config.yaml
n_head: 3
vocab_size: 8192
init: "normal"
lr_head: 0.0102
grad_clip: 1.0
doc_mask: true
Each number is 128 + 24 x the weight over its row's rms, rounded and kept within 0 to 255. Layers, rows and columns count from 0. Numbers have three digits each. The size before them is the row's rms in percent of the matrix's.

# v: layer 4 attention value, 288x192, rms 0.0653, rows 42-95, columns 96-191
# o: layer 4 attention output (transposed), 288x192, rms 0.0563, rows 42-95, columns 96-191
# q: layer 4 attention query, 288x192, rms 0.0929, rows 96-110, columns 96-191
# k: layer 4 attention key, 288x192, rms 0.0846, rows 96-110, columns 96-191
v42 092:135131146110116147123179123103108159126157121147100069134084109068125110159123141122091152129120107154091145079116167098123141130167143139110118163131113158138141129185140143139152118127128108160122084148129116114167130148115136149139160124149129115131169142125169103102148116072091143140
o42 089:083131107128137148115126112146118118081114093119132140094168115119132135100123166137080129104148144134151082160128116104150071094084101139122098105117169117104124109147108127116125125109139103132124130122135151128126162063147152140138104148123132142134101094128161101140106125177190169133
v43 087:129166112098158136148105167170131104131156149090136147138131118057142150126109120158079102143130152147119122151140108196125176152115103125115158077128111116093122158091127146130110129108122100120096105145120138147108143079133127143115091158120095164119086133115104156139123172116117158147
o43 078:133124119119121119118144129142139117155167101166136119131134140136074093134117099154154150150137133120105144129115105122054106133115103131120098132110111105181154140081152129141136109139087152140181126135138135155112125186152095073118113128140144127113132157131124144125156095117108114116
v44 088:157108128121140141178165119156142181109174115113157126153084123130174154108130113125101113108150132115141097153149115152101150133113128157111142109089143085122123112152122130120146106126109148140140100129121120125193125076132135141109126204127103114120102134119151133112128154100132167164
o44 093:085091146104120164078152163100125117156098152180113121121116109140114123178111127133127115109117142157136183102110136123079114136117113073087159118150099117178120137106128119129179114154108142141150116097133141141114123154124144111155119126121165148140095144122132121135144117135152122133
v45 109:124082145149163212176126114128117145115112150092134123118145117152158205136135112135147141106115140130180095114131124091128118128112110120105171106132135146079128126148127118110116148123129136119135100133133129157161136136131170169112146124108123110142142161118130119114145163119107101132
o45 132:123109148123123102103152148116118134100118107131104102093128124167149118148160109135126101081120154116123159142120138167136114131122096103100112102112095119086121087099130133126170128131114119162115137154119141164114122117102101111138125096136138141144146100137164099144097164124132112155
v46 113:119139149125148127079119146090154130128117109142131128115129062166173121143142144114095098142167133068094126116123125149086129173174169154122071133124128104143152116143130148152100106121127114120130144113171137149094132109123104131163095099150156105118156128133150098124139091106099117123
o46 140:165136083133126111101117111120129163134150125120127139154135131111132127112113165112110170156108086161101140111092138146156135104149141127162104099140131129172154130155124095102125131119160153118130114130104095150135139150122106155117158143120088154157112130125107176103132093176133128150
v47 082:130145118076112128120136117123075180146110123099135126148119128149089114145119141087095136090133157143111148127134134123120151119130155157149140153123116141119125177116112130129153134149139119098120092162094121076097098145122133151108129158093134123143115143131166081122142134090119093122
o47 070:121095135123137121145143123131163094146147100140187144097098105077123087134149136153147148156138115131160110170140127143118121076044123099109121116133113134166128088093171138123135115111120130146162130120160123131156123052140128102128114125155143136093112099111144151092143125153167138109
v48 089:091131160153131162101153128110079127128173172132097111120084134097101118137102093114127141139126094086140156114107151098143133100162127138135128138145110112163104045157111127116130126096129149140133144137128160140160095121131155138116117168127122169153129136123092077122124152121114119111
o48 092:107125083145127148142142112120141160107066075118119147111156172150133158115141178114101125116115152114149118119128124105145119130134141157134156113108176134069116138141126144098158113121121060128149115077140119074118150122132159185157130110105108149109130108132146104160096127109152154131
v49 090:115138116126155137158122111133128076122196142134145142124140142167139119182145143121099122164152123136088134104113092078105116193103139142138114070154138092130145119134130109126128125127116040142143199131127122110136096138123110135127155126137151117103119075132125125125132139126135154111
o49 083:141130161116111108165159155108171177172119135162114097175089140114144116107133108126139128138134127150161149120125152142122152130146169120092177153129117099145123156128144115126138099121137114103137100161097125171132111078118146128131113122106158100142123147136113163124133108151138126121
v50 071:104079098168132166130119112143106131120108157074147130128133075152184151110134107202152121134092125131138106160098181120118148105120127101114131185117155134102107102109128119122097149099142175112156105130126125117128166099127134106153117142143126144106163127105107061119142148102125137113
o50 066:161128129115113162095123093156097077114083116102148096089150129123124136162132141130106117097117140074118130120151125133111122122148112179099109095133117115070103074136124140138143115127117127152109137130115134128124107145118136098101121132124132150110119170163146112146087142118145124133
v51 108:157127140145135185198126131121155092123101084097145094143148126171090168118158117184120100109094153124130096175120156067132136095169125135140113110110105204094137146113142104128138138097129158118142095096122153157116126134123084160117144103114110129131107142127109141129137102096112077120
o51 112:120119123129145060103126107134117115121123190132118115092120163136145088157150116111157155114129094134098148140131132114114115146108114129159098118131110124119153072113131136124122123142126152157142140170118132142168086113113145065146143124130158129146177131120129130159113144154147134102
v52 117:114157129148103091111110132112128077124113123147168103168137073090108119159137131116146146144144121113098131136118134177120152129148157143137127167172131092116143190110127184142160138107130125110119123112120132116128129120127080152125123171154157119139093159122156092096134153097111145120
o52 143:066122075167151142133119139137114147157121172127088144161116113132088113145080121094122136176162100140109115106112101069109106109105130098134122134071127129187161131132111139111095103120144103104132122130094108142131113109109147119161112096135143139113154137159142137160140090154158113102
v53 082:120113109090123093140128111139124114130135156126140140108128063149075157135149127107150134168145115154137164099114087150123121105099093134144097067097110168127153088114133134124127158098131091125107098137142102166148119098122127119144094170117112154122092141120127135115109166149122162132
o53 071:132116102150113143123151137113131138138147101140122137108134162137139133122145135151154120116131186141118137116108125111099122160139136120113140174136161105147125208120093118127134055155118079129161129126138128115145148148101106158117127084133119127121152159082159105140136143135110110145
v54 106:121127086098108124101120131118139036136098134148126126127098114094126165116162123133118172100147129140160134141114120153136132136118158125138121126145158117165119208091118120129121136144138089138098120077107124139155143142118095138120109192094134141129125118138083145167093135146119139151
o54 144:070133135149132108132126146152112174157100152145118127133143113180138126148121111073154092171121149113101101090163104100110113132110091131077149164142092145093158147088137147153136140129106130149161126105140134080103113130127117142141101107163156152103145098163129078159137092127159106132
v55 085:136097126116136125147133157113104167130179116128140107125151137144095159157160123082152071108120141106095114120164129096088119126131154127127107123161104136110171084115148102125172126126130104103119099102159121087157110154134141158100136102132156092142142087125145100117125104144104165127
o55 092:148137137135142146089142135109135161109115117144143155149096166110132111124142142145132136134124113153137132136084100151149102121102131120151127109095137094192108127143123106134112087129155130131091151160108102162121112104129130059129138126094140163129125145100175135101136146149105112144
v56 077:142136132143116143122110149109107114132135075128128106142055133156166132062091082166105110145168124140097137168126114072132132125199133134137123145098124174101089122122120126111070070114117156155127153111116103106099120139130122112146131139151127100126082143132128144126112104126141146136
o56 069:124147138119144095116112107131168097124129175107154150124162142128123109165132108092136156147134119148102096132158132096118142128107096099131124122156089178121148112159106119131104168133154128132143138111139140142135147078119185121163120122181147136172126115127090151173119095162115126120
v57 088:127122150139159117106150111137129147117060173110142115126130063158158141153111159176159154095118135162150097149128139113132127096117096083126107149138148121130136166141116135124129129142122093078119139177126111099130165111142118101113120112130136110133187129130111092132145148130133140126
o57 076:115119108092121162118137160097093127112170102106123096118151133136107120126138129125111092150144122091117155123131095186143151150130117139147121128160146087104150067098142141123123126123106108159143133107121120132146141222108073137088169157159117130135127131112157143112134135088113103126
v58 127:113082107093183161119153131142151143137162148108138132123215156104142116133136087111109118072129126141153122121131120148137101086125133133125126105168148130120139108151131154120186163141131116112131124109120134119169137086118144123107158135106130133143126119143144100104135155167150125122
o58 156:072130150144127125138164138126126148147110161140117112126061124182107122160135093110165079134155132139116125110112137118180144137121108122111176163073086091113116100117134139115173118097135140127106119151115170145122085137117132088141120094136144117100148121099143141118129160098095141115
v59 120:125119144137130136087143154116142098135113112099113112107102107098129148118080139137061154125136151134150132080079090132093127153173105152117060135130159092134148143127119159147071137149138138134137133149151134156068170120113148105161139146110109129113119160115137115153121132144155107124
o59 145:130113118114155073141161100126133138130152097153146139110120129152150122100180103118144142122166108138118091124157164140171154111122119107132137139156093115100150152114136113111173145118133120142130116116154142125152128132093141210116147095176129144116105101090084150120133101073117148145
v60 073:165124126101086135195122126121134178139114156100150099179068155080136117134146175129142165104107160174109087108094107106100152163086170125125175101135112128120088106137126150129127114131134136171136130132152120112136127152141103122104113136143154156123141154114153159091122133127092126129
o60 076:104108162152164149141119121138131117120114164152116153105122131141101187108109116136094140129115110096158156111095174098124104137160099112096104119122121125103115144138083113098125124133123165126114136119091145139091128081134135133141104137118148101150126145138142082138131114127199109126
v61 086:115112161149175105140118124148142123129075157105147177116116139054133138111127127188118169150114140121152091140121133157117134130122130092124178139131123145094107148076124133118135134121146112119105076148110152170157166109121129113134106095140123132136150138115095167131129133113114122112
o61 092:136145122139099113078115135157103127086140115135085100117159148180132110166110137097129092155106129105097135127148092139109112131115071171148075095134101125138156091090149141140115154130119163159133155110135108141091111191131078106111143131135104157118136092161126137150144109166128129132
v62 089:119170177129140120127126133143086176137139105127107162126123139091118152132140119162072138133166104133187098138160120122150123130116098114148213120114134106116117107143126118097170112126127138101121085133112178153153140116148153095109123157110134137142139096134113174157118141135149141124
o62 097:107142104098108157118161142163123125114134087109129119098154138154124110158153140118145079093119189113104136143094074161128135122104089148142094126118140120141125139108120129138116144130114120186135104048140115108135148206162097114121155116144121179132107111128136106141129152109096118169
v63 085:081082168156145117148101134082089131136145143113122137125116136147157143100053078145134139169111115116118116151119176141157121063163104149130164125153143090127122143095106139116148084145138131134154122121101126113108143119133116171137158132145139143132129143119092089128130142095117111115
o63 077:139132129104124131119141127145141081124108121099150147112159116130135120189145126109105147137127134125144133122189113117128111135113123141104143095087105179106137090134112158106128151142143105102120086116118124134121081087104126120127099107147153138112138132131141125148096149125095150138
v64 113:085119129140220204114091143145123148129085155081125090134203134104147158114122121148119123175155130112163123096137102101132141174135113142109124128141138142112127082149116165113100156130134126135128133145104188125117135079115164122119093152151129158150121118110158100176110183128126133137
o64 132:147116120145120138102166093103148120138133063130144154119118157158129138110158102168107125102120138141112107145106109160118145107136133103116115102163118102123118133138171114096164097143148084168137104114135103162120126159101144102109162096151115177094111139112144138117110133123113098161
v65 067:152145095116130133127143105126190154157124166151156103130156107101077134175124118174142136162111145115147133046083155094137115107142137126135114161071118118158128145127128142148161147119135104125134143139154133062159137107118118114138099109125131140126122160141136125144143140110154130121
o65 068:102132132115116166124105143132130097126130143144119114141093128130108128119088159108157108135133088129141147134130138106126111123123131129141123129140124126136126091131115135125117129139224147126110140170096087118130131136118124128124113115120142114128143117255114122121157134164133130088
v66 113:113111114137136188084115164149104139158120136144132130081103123123135147104071135165098150172143122107143135130126121078142102113148108115152119123099133154149127043097100103137095107151142089139134141122081147159162139125121128104145150114118105152110122103130122124204126126155132127128
o66 133:143141139118122122121139111170134120129114089130162113124162163142153142131181142148140097102130151134119079131190108146135145133130118162119149133184117135099123142139141136151149141123143120156128097099176123091139114133103144164089148100167116162078122113105106104140097145125103142150
v67 093:129102113148098137161131096162129174152129134119148134125067116089120124117081142146099144125140145134173123119106107112119100155119129131092142060061133115120114063153117140131147101165144122136136118106115167133138143156117199128093149171135105115113135160114113163167120130083148151157
o67 105:114116155087133120152158149118125094142111107158134117105134122119122154115188139140147105104124153122119136129152142121127140131112096136099094107159127152118110137101113116137150131108105156148113076121147142100122099112151118144134135115119139131121092103125114097129135133125143144149
v68 079:117149192116140081118127121110060196127128164155093129163100141131183104121115120114136069126114107149082143126137171137152154087161119178107141150140141123142161101118126113117153095101102159113113130153149124103136125179138141176124104119112106167112127139135132117135148087075108117113
o68 070:126136069127130135156111123166146108125133090088158143116151146107076115165132146137142154122121137116182117163151138118132080150082136140147105097078134130128146149132145143104138108102125109111155112106133100124142162084147145099116103131115112143152105106162155114130143143124141177119
v69 100:102136154109160137133122170128121118128099113111109168088155166149077092121113091125122089187122133117137135115134058114128118098144084147136087139155137138089127078122131118158133125147133078114132137080149130147117115141129129122134164112114117133172122150139128099138121129166148096114
o69 112:132133161138143095128177095124157144126143138161151120149104141147178113116145134132177108072139136117133113114142157168148155145093140127160199165099127132172109115142119110115123136149152120116106113154116154123137100071101145128136140098123117103118146121095120144121139168121069167112
v70 106:118106147133174122142136161125131155124188183138126142093211134160182119121105137118148084147164117086109109100164089135114112124126119133126118103153117123128139097147139145114116164158137069118119126130154119124137120102128171142143134102135130120143127115125184057094137132134117107132
o70 126:151130121125117147110161131073150150126125099137134122169108129134125136114133124157119141117119139165126160141058168172154159109140163114143149130089141080172111102160110121107146097127163123113078148169098121174116143103099122125121151132116105127147133141112135178109115153145094103159
v71 092:119145131125136043111162142106119102146141122117128153137124147090158075110115181105086085125141127110094116125112146184120145129107114158119140105116146072132148115114120147149138125138129161103097156110137107148124164106130123103163099152140151134098123096128085148158124109126154126121
o71 094:139135104135154135114110136105140161130135140146095152147138110132112138143127103102145151150117098140134121098147113103123119159136143130158127159119147132200138152126147111114123157124112157098142076130116127117108117177136111185104129148114091127146100159127093177129170106107135121129
v72 077:160115069112114126175168129117161153138086091131121115131184115137168107151162180130089119097095128104119083159116142138105151095144104105121113166133132147134086199155156124153149120081129162112119136111160130094133116182131076140106104079126128138136143154128149134116128093112126099123
o72 071:106137160134161128083100094125121137090145174139121113114088125144104124096094110133139136141124079128108117154113110137131093156145127121142089099123166105143165057147136118091157147158144138166111156176106139164122111138138101146150147139106113115126131123161146148121141120148121111085
v73 123:131131118140109135113098125138134079131085127141184125185156088081122111147113143160136126158131109108126127163107161158142122140104163114139124126139141093138098174146133133129118144130126119132119073124145144119118128153122107116106150186136117072132080124114117122120110120165100137124
o73 164:053139119141144118160150135139103145160123148130086132130118145143098125138125101107130102144150139126109082104141102071113127140105098097099136137112071128099141129133136141146130123118106103127132149132127136135130096127118161096170117094169151136111158114139125124177127114095141106105
v74 084:137130091118143101177146115090152134133136056143138121132135080160140115128161128132150103100119146122165094182139140143144111120120129127138144093103137123111094180117119118109115082120140126145121141100087107173111123191126138108129105110147118117099108110123142159165126137087128126124
o74 087:127152135118127104114084133174133095127126196144106105109108142124139112158099134134135117154106106141105142137150129098094117171112095121110118145164102168146166127094157101148118168139079179109138115119144137144150103103179092090130137141112123099152113108151099132132124128175143156109
v75 121:125130119126147096174124131123091091149132107163130153128113193070151168132147114154119139176139132135161145103122109121111102146112135135126182103136135144158098137159140064118149119127121096171115132134133096152103161171136148107116171141099120105111136100136082179146111135120133119139
o75 161:104126177108121085119131134151120151113091134159098113120153148175160128127142110124117076102102172111119133138150128130114105159113094143079133121103127128094129116106144135143149169158093143129140133120146140079088115132132116147137090146143154135140135097168108081156115121120150125135
v76 098:163121141159087086107103150128129094160059128123159175139149119159103132135095168119169154129107123138134122157127154142151160169132091129138142078151112096107121110111128149132131120108125167124110116136150164148117127136140103148135099116152144139148128110134122139172140128151118150139
o76 110:090157108138138123150105132146133146131166136101100130126125146110135141115106139147120119133131129083096138111147089128104136169125136107153099150117156173157141149100144141146064118131089098094119116144088091185152109150146082106111161134157110133110147145160128146157127141126114112129
v77 103:127111147153082116138142126098099124122149141115154118133143175136171057068088120078159127165124109147128158089119124168136133125101111134119145118193121124138114141140134145131120156142132142156156177145117129087140163152131144142128166160161140159140147178139131103067132094167150107123
o77 107:131122149135133133143125133125138140098122099150127139117140077143137161145125113158103129114145124102164084153166131115147114131161159143112122125084125117080127157135137144093117130125136073100082109142156134169093125079143146192128139101110128120095107100145127111153093166083129143129
v78 143:125104096116115131048130110151144096129113074086172126152165082095115087151124168121153153117125128123140100141120128145128126126125154112118120110132118103148142185179124138125135136146142134130119111124183121132092116162115113098126133157142118110133105124121098095120135116149103126140
o78 143:081141134139155145148136126130103119153129151135104141119118135128109130131132084091135137147150112135122055111130111092144128134113099105103150142115091142084130130144116123118135116112183131144124163145121145127140100118139171095157119095161148149081137109225126130177132124086159131118
v79 123:149126148134135165114146118155171154122140124086129122148124122116091067120116162114136093065089132153105139093113146115118134109128136175129073096125149094104154106131134166142125103146125193128146124120160125157121122098117097115120121136140123147136100137124157134099130131166144108101
o79 151:092138142141156154147117100130115100153161175130121152104109135143120133118118074120146172115185100130136106107121157105195151139132135108140165161122093123102117147168087101099134119114154107107104139168110171160162117108104182085146135100153148096121127155072117164139131142051125182107
v80 128:098131118121138191128142146118126142116168171114115144111143196122099133107089086139112140140175143119123116110122113152129125092162121139113101143127111124129173048125129136116106127130129079126145149128106188130148130079138158116156126108108126158132125124122119106161132104080148181135
o80 156:167117137121109115102123125107150131133127110140169132135131109129143120128145158144149124117125109139138168125117137152119144117142144154167153128176120135189104131115121122110155127134139116115118095138117134121111123150113113156089139130104110128140119145124121158088162144181079150127
v81 109:155112128145169116092088176130135101136125164141152118100146132094175152087114109164115125193158127100103083146157122120107128118112153121115124156127117096112123108111138141127093166139133023157102123136092149107084126155129131133156118082118148068113104119123121139147127145094107135148
o81 133:154118140115123093084131130108138152130111124146133126177142153130126117136121140177106131143114090170077140131120112152080150099145126098120125104156091134201133096135142123137132129149142166113144139160117105143099119132103120117111114161135099158148180156119100170132138105176118091126
v82 093:142112100090190123123139126101183095118147096169132131134102083151159181136090095127145138106172133132131114137122128149108114120173097135123094076134150102122132136135133130107123091132114085134129130110126103132132137143132138131140113095119139072108127178140143083114133110113138123135
o82 093:097142142090124101132130164120128159132152181141097095153108111168145093131120119087143116179117145168117148126127135136128149148116117117129145132127104136155158099129113112143192158137141146104131161136116131157136126139091095183147120139133130127180124100129097174113146109181100143132
v83 092:085124123130068069097122137115123106134148133188113154140108121122124139137099152120118157114136130160095134084118129134124153093122127114113149212137123046147174132128119115141142103134131071128127139148141043086124155156134159111158139152080122109108167146119134113105122124111131146133
o83 082:151106091080125137145150168104079148126111108110131099166128047112091117140141157083133125134149130134169138121149134155169121108132151132142129119106135123129124125135100142129158151108165151114135122146129125117095154136109132216127105131126152148143092132133125130097190096132150117140
v84 105:130117094098073116112129101099166098125114074151097122161108114175135096168142162063157119135094148140089157081094140128142152129139114136113094102125139142158132192153153130147159127139135160138142139137154078123096132129124100129139123143128131103124127153125133166086142112171166106112
o84 117:142155123143122146180108112144111106136150168101138129119114075080120141078116111125111153105157102133177124151164164109174125147153161146138128163106156129055129130160107119128106144119144131092108132136120151127166130104148140153130128136112142078141088130128123108106132121078126165111
v85 094:126130195119081123127132115124095186113127101156146120103118105167087126123122132109117137133106117158082152172168168128127128052108120132130175206147120148105174182147116125145162148137139114135145089122112111079136110122134062148109123148105121122124107135128160124125146152147115146137
o85 095:123104077150123166100122147144090109127087146096153148123138127084119112196127176127133135129146121143159113145127093133139098097121141138132112106095119100151127136107095142128105121139160155137115159148147085119156134108125152079121108111111148194093150130128171096120111133165142132113
v86 094:102159135140101106130148084176152113119093115096157124124145122179183157156197112150114113103137127122114129204162135114116149157131128109127116121106111144141144140153122115141119134083114124088122114107131140143105122093146156110135140142143143098128145083133117106137152092072105134144
o86 096:144127102127111138094142139098115156125122158114108120126146133123152083154106157087132109117106128138083137115099119123086144110131156145132118114141131114144150133125152123155113103132125154158153145131097122146163141168147136091139139147102136180166138143154129184147121098205157129110
v87 097:157153155115121132184121136139109141137133127165092117133087155149125142109124137090133108100124112160116141141185149106151166163096118118149152162119133143139105091116146148144139139104108130143134154098108112115157142110161122129132127113120155126150144129112158146106139123106161121106
o87 102:162126110127121148116129139120125135121134130119142124137136129117144133135126134153127137131123151126142149132134131136124130117143144141132106133119162130150128134122139135131118116146000134120129116125146121132137143145124123125131136154110140123142122147000130126112104128141124139130
v88 100:076117177086150136121149155090121083135063110071121119109122121132102078134136137142141133140109139129145137070114097116134095152160094135134087094130105155124119105159157155136127085122136126116099165152160129184119132138122125136162106097188129184148142142131102139163126113160136131119
o88 113:161144102171130113140107095135136162090184106104127152128169165150148142068147138111120134111137122125129103123111117135186145170131136145175109151139176131093150136161138115080083121125145076136132075108091135144141151150105100134087164141151090092138132112105125161153115126097122108159
v89 118:121116139137106113120077115133136090118106119114145120092138121153142157124116120102143142166108112151127138091128113151138123192116129132143216134145152119148126186167125128135111128131128127130101114153112105140144174154135116130132128182118125132124103147124116127170129116225131128137
o89 155:104145122159141141132146142150098155130101117138126112133116135134156126137137117116116086107127169102115078134186096120133116143129120140089107155108124122080141152117165168153135139140122101145138144103162108128113115156122101110116126103170165154072123097140147091150096128076136119137
v90 115:114093138143103121157159144136123139128155110084141121168147064122159070137093158115117113100129133118142143098120104144105158151154117163118111051128158116109142155167128163113151136146137186119127145131190149171115140138103142112094117171117105159139119167113156115077154125181111110106
o90 152:084124134138145119153142116105143107158150115151094167104105156139086154139141076105150146144166116136126104117097160098194125155116109088127142128070091124095124128154128093080160102076125127134096124152092142136147106096115148123156145097151125134124114104116118140160123137064134144130
v91 099:116168147106095173172156136128097116130106127123148082105109093142175113144166129174088136135138126149154120111122095098119161151123126101118133142211117170133100171136104113113153130140131084122126125158145097135078123158150098123134136118166152146149130132133147135133144161100078137142
o91 107:131121108156123090106146115157130150099118115163138127125153123135111134127133167119096140116142108111121113134106123165126109102128143142129140108077154093091137141103152111088100103139141125175137106068110117168138152076158136134105130133112140163114138105135140077150107093194178097147
v92 086:131123079154142113163101117159140121147122119116192144117201147155158178138129103120096165100145136117141114151133160155132114100136137121131143099130101125100138196118146099116130170134138138110134119125093184090156141124134152158112154150102134100144120132130116120104143136122153105149
o92 086:131124145112114142095128138106125119129122135108116122168105116132129079172108128149148074141139105157105118144145095110089106098145146126104108106126122132170137098091143146175136123137129129140119125174121090194105077166141141105148133117119152154088168138145141146139113138123079125095
v93 086:168133103150124133133122104112146183139121136112143136157182132104070119132141153147168143115131135109170134100143093173110128175104094116123114131169109139119107122098165139135152112117132165125148128122138179095105105160136135129114090071116126172162132168136145148141129110074095120126
o93 079:086138165100153096142119088172116135116134119150126102128096118111121135110108153169113098142108100067098132162097138124119125113105113125144090099128170151176124124134138103150104140111115114139106152131116132167111107121164119090146155138097143106117142104153135112096127124174143147106
v94 080:143123203147099111104111119098094155094146183125144109137105176127148114120189134117096141103143117148126086118170114096094132154120136129133118116161104147121113112157154129130140136115132088098140139126141188096117143107129163129142170148130119101150115185113151073096146135134100109137
o94 078:132118118126150109143164144143126185126111123141110102152176174150132116149098160138121089129126133123098173117088125126136151089157135111158133120144081054145159144097085146132101144141156084126119166107129115161123138122118148166140146122116112153149173071131125176144128096139158112120
v95 085:151126169131070111175156126123084129148164137155134114130085176154182105121126156137096097113159135125107155098131116123126157164135113108118176109140116110143103163101148106147110129153107150163137154113117127130145126168136146150124155128085139134131158116103126171086087110122156109120
o95 095:138127131129131118125137132122135150128129122132122138138162133125125142123134121139127125126122160126137148138129132140120138132134138135129117128125142137134138132122135131127138139123000129108132123129140128124124139135111126143139134145128147120139120128000132123127105119126114143133
q96 084:129109121116126142138117136122099165078101104138122126144145068146120138139142162124136150145123123097149082147074119129119106152111100093122144136149109124149127147179145087163148164125122102138154140162175103169142116127132113102107201114108103099091140134115098104137128122099173142126
k96 084:165137124114118123127156138145115106116110114141109142167119125164095149116097164116115142155141140136186162170110131132107124139137102114115151140183144090140130140145151115179126126144129116094150124162144123133116149169115123143112172123086117132098115123174088130140136088099147135138
q97 110:138107123104115140158157151124171109125120114145135124162097116152113161144098156116108135095142145099137086151110139126135101123127122126129103160150132056129140139119144132133104148109114125122131094122169114121152102094106132158129154142125133087109164110128122111099123149107148120128
k97 101:114102140120128088169154150120119135114153099132147125162115141150090163153092145116107132090154105150156102133117104143122108124129090126155091129145104072089132162138126113137130118148116096146092132113158098085109119137097129133116124173108114085124115111162114111108145138110154125099
q98 087:083100117100160167170153121133155176129078134124142126134118138177132126135087165119154062147143136120135087094114100128108108111130100134123138136087137074119108137136126152117137128119124110108101085106202115127125153089135124142105139180161139109129182125121113157122155190121146136142
k98 082:091124119121143112144140123135138115163169107086149167165129144141073132104142170117144136110138114183151120101141115093123112130129086127132141119108147121095128147193162133149138112139104140136073156112127095168109136124148119117134151147095123127124151108090110168115159165114143111173
q99 096:151118141119100143125158166086167103150157136106165113108143115176172105162155120148167139124122122108118157117145139106092130133162143126081115131152168152138150110187156116112139131101136163118115165095098114135161139117108130149133152123125123120118112126143152125095137135126090101114
k99 099:111113163130080138157099165089138149126143131108156116093164105162135112129166129115169166121152129087094094082104152089075121140119171134133140112128135163150168117171144130117134132134135140172117155075104109150119108151137128113120124167118088127116114118038129111119110147136105085151
q100 095:102140128113194126161165082130160156134111161113128144139102147115112115180076096108154059109147139165092166097127123112135140121149094137138145122079084106084123158097114164148127131117133113147117095094133133119101137120148173094120102138135121114151107088114116118134121143128152129129
k100 090:139137095099192110136138051140156115168158151119137145137112164084108128128126110119143116115144135195158146121180130137130105119128088133139106154115101127109093145139138142145134122079097140153097124101104125177136148115139142109135133133133146117140144090084173132117112136125158147162
q101 091:079147141110149115105096106131131154171094126101130150149140109121070157079105090103143129180134109073069135148125130152145091123104145143117129099134140149137120119111117124122122087167133157115153092131140140115134125132136080138154111124147158108165132142132079122112160121123164117131
k101 097:079136097140131111098131096128144178153100143097147149169134098121111145101094105146163155153096115089095124152147120144157119116126125139135137127135130154115108145107104153129108123145157157133152108133108152170147154163163103125133127136119159099140150120089079154101144105147150103135
q102 097:055086151159119147133181104093125178118148129123144181109141106129131149150144141117111113127105132146130101103131126150109150118156110147124138132111104137092131145078123183111133116123120074135107112118174157111089137141151152115115079127152125121111189093108111131123142121109083183124
k102 093:092110134163100132094131147074127126127158122104187173134125137144115147127184122131126100116101138177140065115136134141126124143122137150125160137140106149113144122130177151132105088114099155100096138121159118124106124124156164122103134123131124136132177085152109168139154153119101138124
q103 084:096100154057138147112160136119148137105119103149122175112145113120135117153124208147103138097151160115109116097125097099119158158094144089128130151160110121090120127118139115108140169151137108119138119181118129174141131119123134138114095107112120099139105140104129093152138153137093157133
k103 082:106088170122147139100116170107090096121160117118089177125140136128111116134131190154085143102157123155185122114122126103153119113106129102148146115161084123101150114146121133157135124151144081117131120120136142133177110136127159111130136110100107090138131123104148107169126167104127136140
q104 103:113134136155156155133111117147138133136138145110115105112117119129142119162135114147130097107113056155075127118130104112144131156125117141145124112100113136112107138121135113136151111111127086186109152120095164139132136122233101134118086141139128118123142087121104111121128130119153184149
k104 103:126165110143122149157132130129148124151135126119114129137115108114134099145116123112135132141136118131066141126129124083108130133139156100135102144138132124112139081134166127154122132107095138139125138138109125151143140141173127117108094093148121153131134123007126142102118118143154097148
q105 104:157144064112123119153093118152127139152082118101139102155150111125075149063139134125153162156129134099159119153124109174113106142135105123116120145133142141173147134165109116143145134106119186104125137106160118114110099112120112144118157133092135140121146147136091121124138110117153106150
k105 099:140155103124135117128151116169132153138114121136108118166116117111075137113129134144131150117106144143153154179114096160106127145141107128130115142127148114124108151154116101124143147163156139110133137146153116137073131132102104145094126116094148141123125144193059114118122072089143135114
q106 094:148116141121119113163115142133136121151095133119154147138109158135096126152149088131144128133155158139155197149140084144127111130141102127104118108162116107126106083141147129100110121134128180124105081133090135100119166104091151099136161125133133107140132153154118110174135128130142081115
k106 094:147131146142115120145108154105105166146119135110113147115126118088132103121112101118181140128122132146149123157115132161155097119096102140137149106103118110128121139136126145116140126125148123118099066120035142073144161135127119117100159129142117070174150182091128105161097128162122104145
q107 095:128122128190127152157128098101113105144184128099144136148139158122116151125167129128124158098126109145142167118154179170090106100140147149126148134111130144119136145071142161110120119109126129133124163069123136146107105125110150137124116146123120125121150150127153147073147083090101130097
k107 097:120155127173107122136122093079118156113143125107162092106151122139150142118148100093174130154128141079100065106095164148078134108137147146116180195133132153129133157122150113087110132131099146117134136104139116104090097126125141149136133151118128121146137142117113139139140085121100104100
q108 094:067100162120107153117171152116100189129091112117172154123139122145136140113149130123140113123130142089171092076114115107127142155117122106106149142168123157091163120124118142134122147125113142129122126155148136107131134137115139106114126098151137134129156159135095167158161130144093128087
k108 099:098108168109097163107129166087098118137123123102171162147142143155109134115162104125157141144102162122183093109142143109170139101104143120077189120126116144116162105151139146105103131112123169114111136137113151107128127114139126130120127132108104151127150145111125132163140165140103126134
q109 092:149108155143090117169103157156163096124116127138128150157133147111119125151165111128112152124149139149193120153157079152123099124128087126120135153153103088115081124081142167110085148138111177094110131148097151109113145131086111137113156143119148143132163159144110133174131098107097106108
k109 097:123139156149117105127100162131105141142109104135104112149135126104148121110129104122137133143120137128129088149120108142143120083119108129117141161106080100104152145097131140104103098141147106082099103153099154042117124142097128151119157118137135103179133222176117142143132107127117113077
q110 108:128124144151104094146142113143154169113124115158101136148094164141062176130120131110115131125142165109136124151111132159157124102164119157131087137127132101141133138127142129100096114125136163114114096122158121154098095113084117147142133115115142066123128152144143087091125139086121139116
k110 107:125123132147153101141143131103116133115131099140142105154106157137137162135097155120139073130123129121129134125107133149154131155137119157184084144138144095135118206134135127097123139133122125126058113129145082107134101113092106155099125156132162082137121137101127117126118126121097110127